config = dict(
    vocab_size=8192,
    hidden_act='silu',
    rope_fraction=0.5,
)
Each number is 128 + 32 x the weight over its row's rms, rounded and kept within 0 to 255. Layers, rows and columns count from 0. The size above them is the row's rms in percent of the matrix's.

# layer 6 MLP up, 512x128, rms 0.189, rows 306-330, columns 0-63
size [102  89  97  86  92 109 111  99  86  89 101  99  90 108  99  93 112 100 104  95 107 100  97 100  98]
[[107 115 129 127  99 128 104 135 110 120 149 131 101 127 141 123  88 173  98 105 205  52 129 105 115 112 162 124  88 163 127 135 106  64 108 128  85  83  79 148  93 100  79 121 175 162 154  87 125 119 167 179  92 125  84 194 122 133 166 131 171 116 166 103]
 [121 153  98 131  82 154 119 165 170 123 146 119 107 130 170 187 154 134  87 138 121  96 106 169 162  76 157 109  85 162 150  87 138 118 136 168 176 144 109 185 127 106  82 101 134 142 198 122 143 119 118 149 143  97 118  96  86 135 112 211 132 182 145 110]
 [107 116  82 150 148 121  70 124 158 136 185 150 125 152 139 105 175 180 134  97 100 152 123  67 117 182 114 163 192 131 114 109 152 163 133 120 104 167 168 129 145 104 176  78  76 127 126 146 178 115 104  75  60 167 116 152 141  89  69 120 100 165 147 169]
 [139  91  95 105 169  83 112 126 118 123 115 147 179 151  86 100 136 125 167 131 172 159 134 165 113 142 144 155 133  89  82 170 136 132  66 110 103 110 151  60  68  90 139 149 118 101 123 106  48  61  75 146 119 115 142 133 101 157  72 179  75 136 153 186]
 [175 143 150  99  79  97 138 103 113 151 146  69 104 117  90 136 143 171 156 157 146 132 142  80 128 137 108  62 116 135 169 113 139 168 112 120 151 126 148 165 136 126  81 139 113 143 158 125 101 145 175 169 143 124 151 175 125 122 134 140 101 177 128  89]
 [112 187 100 116 115  73 157 136 106  97 149 146 120  81 139 141 113  76  69 122 144 168 111 128  75  95  71 166 146 116 111 160  84 117 135 105 128 140 132 142 137  75 161 150  84 162 113 115 138  80 122 105 141 180 143 136 104 106 123 126 126 159 124 127]
 [144 152 104 119 166  90  87 124 118 126 121 116 134  94  82 134 183  94 151 143 143  90  60 121 135 169 141  86 152 148 101 137 125 197 101 170 138  83 131 135 116  77 198 101 145  75  76 146 161  82 167 171 184  82 146  87 157 101 140 139 171 114  99 110]
 [ 87 157 167 129 104 161 136 185 130 100 100 169 123  80 114 142 133 141 156 210 104 123  96 130  99 125 103 156 151 157 136  87 149 126 113 162 127 151 189 117 108 157 136  96 152 161 127 114  92  85  87 126 116 152 139 201 164 196 127  68 134 129 145  48]
 [187  95 107 152  81 142  79 192 165 146 169 128 150 175 191 125 164 171  94 107 114 100 113 131 117 152 129 129  88 149  88  44 154 139 111 105 181 127 153 103 114  98 145 115 131 144 142 122  80 184  73  97 134 109 122 118 152 185 156 107 109 105 134 146]
 [127  86  78  96 145 112  95  94 115 174 137 122 118 143 174 171 154 144  63 109 149 101 112 137 140 125 140 161  59 154 148  87 121 123 142 127 154 115 143 126 159 138 144 147 141 159 158 110 121 119 184 127 142  65 114 127  55 198 155 111 122 142 146 143]
 [166  79 103 160 102 157 104 163 149 109 132 131 120  78 148 133 153  98  62 132 156 175 153 109 115 124 132 148 146 144 156 109 149 150 158 130 102 158 160 150  95 147 114 118 112 150  75 148  75  72 131  74 149 169 114 137 130 177 171 127 125 193 115 116]
 [134  94 146 162  34 152 107 176  98 134 127 135 142 131 179 118 151 118  98 141 151 108 186 126 162 108 113 122 102 167 146 154 110 114 160 109  81 126 165 119 118 116 119 108 135 160 107  94 155 165  84 100 129 129  58 128 151 157 104 174 133 211 159 153]
 [202  96 179 133  99 147 152  95 146 141  83  76 179 107 133 136  94 200 100 139 129 131 189 129  86 111  95 111 151 157  69  90 154 153 137 140 168  76 119 205 101 111  61 163  86 120 127 171 103 158 125 157 154  49 148 173 114 145 106 182  68 150 141  95]
 [148  68 120  73 116 160 150 146 101 195 127 129  70 129 140 123 185 122 151 181 124 114 172 102 118 108 113 149 100 116 134 131 135 107  99 162 137 165  93 126  47 162 158 106  95 132 137 131 133 115  94 150 121 135 133 109 141 209 156  83  85 121 133 141]
 [136 115 160 116 161 115 103 132  94  79 111 169 140  74 122 176 133 134 190 185 113 184 120  82  61 127 139 111 150 161 116 110 118 178 131 138 137 151 154  76 107 137 121 112 157 188 120 111 153  89 144 106 126 147 132 113 175 105 150 144 168  93  88  55]
 [122 108 113  86 118 135 145 152 151 114 136 141 168 122 136 134 105  94 167 135 113 154  69 124 201 141 114 144 136  93 118 146 135  96 104  96 154 126 129 139 176 144 136 119  98 130  93 178 150 109  87 127 190  93 107 108 108 122 139 139 122  64 150 133]
 [152 130 168 112 146 149  95 146 125 189 125 137 213 125 122  80 117 117 140  72 183 179 139 184 122 114 114 111 179  88 130 185 150 106 141  92  84 117  94 136  84 121  46 197 100 169 156 141 111  95 106 112 154 119 113 102 142 117 117 104 144 122 154 117]
 [136 155 132 113 179 103 130 144 124 214 138  92 143 145  94  98 146 201 144  72  88 170  69 116 152  84 139 148 203  82 121 109 138 146 143 157 173 170 120 145 144  90 128 164 121 145 158 130 163 125 141  90 141 117 121  58 186  61 123 125 140 158 155 114]
 [140 100  70 137 150 156 114 129 114 104 129 125 122 134 132 191 124 192 113 130 123  87 118  43 169  63 162 168 103 113 108 134 159 141 106 115 146 123  59 149 100 144 140 122 121 143 113 105 117 141 157 135 169 133 143 189 127 190  94 108 138 104 141 137]
 [157 178 118 191 147 113 118 162 102 131 158 133  99 141 168  88 141 155 162 161 188  93  99  97 198 119  84 138 126 106 106 108 154 124 105  69 149 128  85 158 111 114 116 120  90  74 168 109  95 111 107 111 123 136 132 142 125 127 120  92 194 105 162 104]
 [126 112 137  86 114 100 115 109 102 127 111 185 153 127 134 147  87  96 122  67 101 190 122 138 123 207 102 129 121 167 108 107 104 126  76  64 117 187 142 182 136 140  88 149  70 129 109 130 160 129  90  62 151 128 123 131 144 125 131 141  98 112 149 137]
 [150  81 131 166 143 147 120 137 152  91 183 119 188  77 108 135  66 113 134 140 170 150  65 138 144 171 176 109  97 150 109  74 137 129  85 159 126  81 149  72 139 117 137  97  92 120 125 126 121 117  84 139 115  77 169 120 116 117  84 155  79 115 123  80]
 [113 140  79 124 137 109 181 144 101 180 142 193 116 156 169 155 172 118 152 155 166 122  99  90 125 126 126  75 123  92  81 111 134 142  78 151 173 114 129 114 111 136  94 164 170 132 110 108  97  99  85 110 194 118 124 105 215 147 117 103 138 148 115 154]
 [129 168 119 128 146 176 138 132 171 142 153 164 141 108 145 156  87 122 104 202  83 135  95 204 177  81  90 138 141 105 153 123  76 143 135 120 159 127 118 192 216 149  79 139 153 143  81 146 149 183 160 114 158  78 157 158  85 130 113 205 128 133  96 118]
 [ 98  90 101  77 175 137 112  85  67 135 148 151 145 188 184 122 148 176 124 205 223 135 126 170 108  42  91  64 173 128 112 118 137  98 124 143 119 139 156 134 133 138 125 144 119 119 161 114 150 186 190 109 137 119  87 113 160 144  76 127 162 141 111  98]]
# layer 6 MLP down (transposed), 512x128, rms 0.188, rows 306-329, columns 0-63
size [103  88 102  95  95 106 120 103  93 100 105  98 101 103  99 104  99 104 108 107  97 105 100 103]
[[128 142 159 142 137 119 106 107 150 144 143 100 126 118 112 162 112 108  50  97  90 115 161 129 164 162  87 113 130  97 105 109 132  96 130 120 160 249  74 143 125  96  70 101 120 118 155 129  93  72  78  96 171  74 163 100 145 231 145 123 130  78 133 117]
 [116  99  53 110 121 191 132  80 130 146 122 161 165 144  99 110 105 150 119  64 175 114 143 152 173  84 109 151 142 128 123 163 116 174 124 110  68 140 106 116 127 163  93 119 136 162  64  93 144 111 128 125 162 169 156 155 108  65 145  84 172  84 125 173]
 [188  93  38 158 132  81 141 131 111 118 117 117 135 155 137 149 153 102 115 151 123 148 153 187  84 118 145 108 141 149 192 161 148 108  80 148 140 131  96 122 136 119 142  82 137 140 127 180 126 121 159 157 167 152  81 142 121 126 124 122 115  80 151 145]
 [123 132 167 135 112 149 136 172 127 111 121 109 135 156 223  97 121 139 120  98 149  79 164 186 118 133 162  98 100 188 132  86 121 106 183 115 118 135 148 164 181 128  96 111 140 155  94 117 138 168 103 128 127 164  67  85 146 122 183 175 162  41 140  83]
 [ 92 142  68 107 124 151 119 156  90 143  80 139  78 134 100 136  60 139 114  96 125 141 118 111  92 103 171 174 101 116 103  63 118 105 115  89 140 140 138 139 130 182 189 117 105 155 110  89 150  98 109  95 110 151  68  82 157 149 166 134 138  64 117 133]
 [104 119 117  44 137 137 135 201 133 148 189 134 126  92 119 142 138 110 146 143 183 114  77 109 163 143 144 108 154 152  74 121 106 136 164 129 115 112 115 162 121 133 167  92 162  73 126 152 158 126  94  92 142 167 140 169 169 137  75 124 140  53 151 104]
 [111  77  93  97 124 135 156 116 172 130 128 151 146 150 143 161 120 140 137 155 122 159 161 135 140 114 173 173 136 151 116 140  81 101 140  82 109 131 104  96 113 135 105 156  93 161 146 160 139 143  98  94  85 146 164 158 127 192 105 108 109 115 138 110]
 [174  95 117  83  81  94 130  90 132 157 169 108 122 190  92 155 125 105  95 159 138 113 119 105 153 161 168 142 104 128  65 123 102 128 117  51  92 159  71 155 160 131 133 133 116 140  84 170 146 199 124 117 149 117 111  94 120 167 168 159 197  89  83 120]
 [144 152 106 103 138 145 144  93 135 137 138 138 130 101 164 117  71  84 174 145 161 155  78 164 153  72 193 124 125 121  96 109  80 125 125 125  82 164 122 126 116 172  99 110 149 144  82 140 187  79 104 106 185 108 110 121  95 104 131 173 111 117 103 122]
 [134  80  81 129 132 147 157 154 158  75 137 150 116 150 120 118 153 121 186 128 155 174 125 148 122 172 110 104 116 111 133 126 119  81 123 116 115 150  78 174 134 179  92 158  80 120  76  96 119 110 126 132 147 150 144 116 137 122 158 143 189 119 116  38]
 [142 140 142 115 143 106  87 124 205 160 156 236 101  95 124 102 168  90  95 125  98 107 163 122 143 154  95 134 111 165 129 142 107 110 118 168  68 192 140  64 192 128 125 149 134 108 210  64 138 130 129 148 124 150 174 127 131  62 131 188 110  94 209 116]
 [184 138 115  94 122  90 170 130 105 133 188  68 145 205 115 132 121  86  42 121  61  87 118 101 142 114 158 139 119 125 157 102 102 121 135 135 125 136  78 173 112 168 130 132 136 125 136 107 154 168 186 128 113 133 109 153 129  76 130 163 152 120 105  91]
 [ 85 168 106 151 129 102  99 127  91 160 128 175 109 199 120 203 165  74 166 160 118 148  74 113 149 126 129  81 146 109 109 120 108  84 151 121 130 175 124  95 108 158 105 176 133 145 154  84 116  91 134 146 126 163  82  65 130 100 144 121 159 107 102 110]
 [ 89 157 138 106 150  99 125 161 166  96 114 155 171  58 114 116  86 153 114 129 139 156 117 132 110  76 146 120 153 119 157 158  98 123 129 127 125 109 140 100 134 142  98  90  75 118 115 128 100 144 116 128 165 133 151 155 102  77 128 182 142 205 136 135]
 [125 121 134 111 138 112 121 107 148 135 156 114 131 152  94 100 124 114 149 111 143 111  86 212 202 125 107 135  98 102  72  60 119 172 118  85 102 171 116 113 150 104 105 114  78 148 153 168 106  95  96 118 104 149 130 103 120 136 166  74  64 110 107 132]
 [216 180 178 194 160 143 118 116 133 156 116 203 136 129 151 139 133 153 168 114  79 130 141 100 154 189 139 138 141 106 153 137  61 111 169 142 137  79 117 128 175 124 120  62  77 148 142  96 160  87 137 109 145 196 124 146 142 128 136  96 104 135  92 111]
 [ 98 146  70  95 102  91 117 107 148 134  63 134 139 116 162 131 115 136  97 105 127  98 138  97 110 122 205 145 110 140 109  58  77 153  91 110 146 146 101  75 152 142 117  57 150 148 144  96  88 117 115  84 155 136  86 196 144 194  46 139  80 118  89 159]
 [133 166 160 109  76 152 190 122 113  81 106 124 185  97 100 173 150  90 176 105 107 134 146 137 121 160 138  99  83 127  74 111 112 120 141 192 124 123 123 157 130 105  88 106 124 154 120  98 105 143  99 151  83 131 145 142  69 102 112 104 168  63 166 178]
 [149 111  94 128 122 143 130 108 110 144  63 139 141  91 121 116 134 147 111 200 133 102 163 157 122 145  96 115 120 159 167 107 111 135 136 133 119 162 169  35 146  66 134 133 124  72 169 138 151 138  99 124 104 131  79 148 148 141 159 212 133 151 135 141]
 [122 107  72 148 152 146 112 112 144 174 125  64  74 189  66 137  94  81 116 147 132 132 129 107 111 129 147 152 129 154 106 146 141 110 141 107 124 115 223 120 148 138  69 102 162 109 138 113 183 168 119 186  91  95 173 124 125  93 168 179 112 171 101 137]
 [132 124  93 107 123 122 134 146 180 162 116 103  58 118 114 105 158  94 105 158 139 141 151 149 115 133 125 139 133  81 173 126 156 150 151 173  93 131  95  81  76 107 117 125 160 129 152 129 108  60 184 204 157 144 101 154 143  65 121 162  78 215 147 150]
 [ 94  99 146 156 106 116  94 156 143 107  53 146 123 163  99  99 200  78  76 125 163 114  68 144 102 135 133 158 114 147 174 192 150 139 219 143 129 114 154 102  90 153 160  85 185 129 131 126 134 135 182 113 163 137 107 136 109 101 144 200 108 138  80 126]
 [156 119 113 117 150 133 117 124 122 142 112 124 146 168 170  87 135 161  89 174 144 133 166 149 123 116 151 180 129 158 151 138  88 137 101 165  92 118  86 112 194 101 184 105 116 104 109 105 100 112 151 144 161  79 155 146  14 109  53 136 149 100 148 124]
 [180  62  90 142  65 116 106 145 134  78 115 143 122 120  93 131 156 134 120  98 103  97 162  74 111 153  83 158 124  73 145 183 170 134 125 130 115 144 121  96 153 120 118  77  98 113 123 155 126 158  96  76 141 125 107 110 165 170 137  93  81  94 120 182]]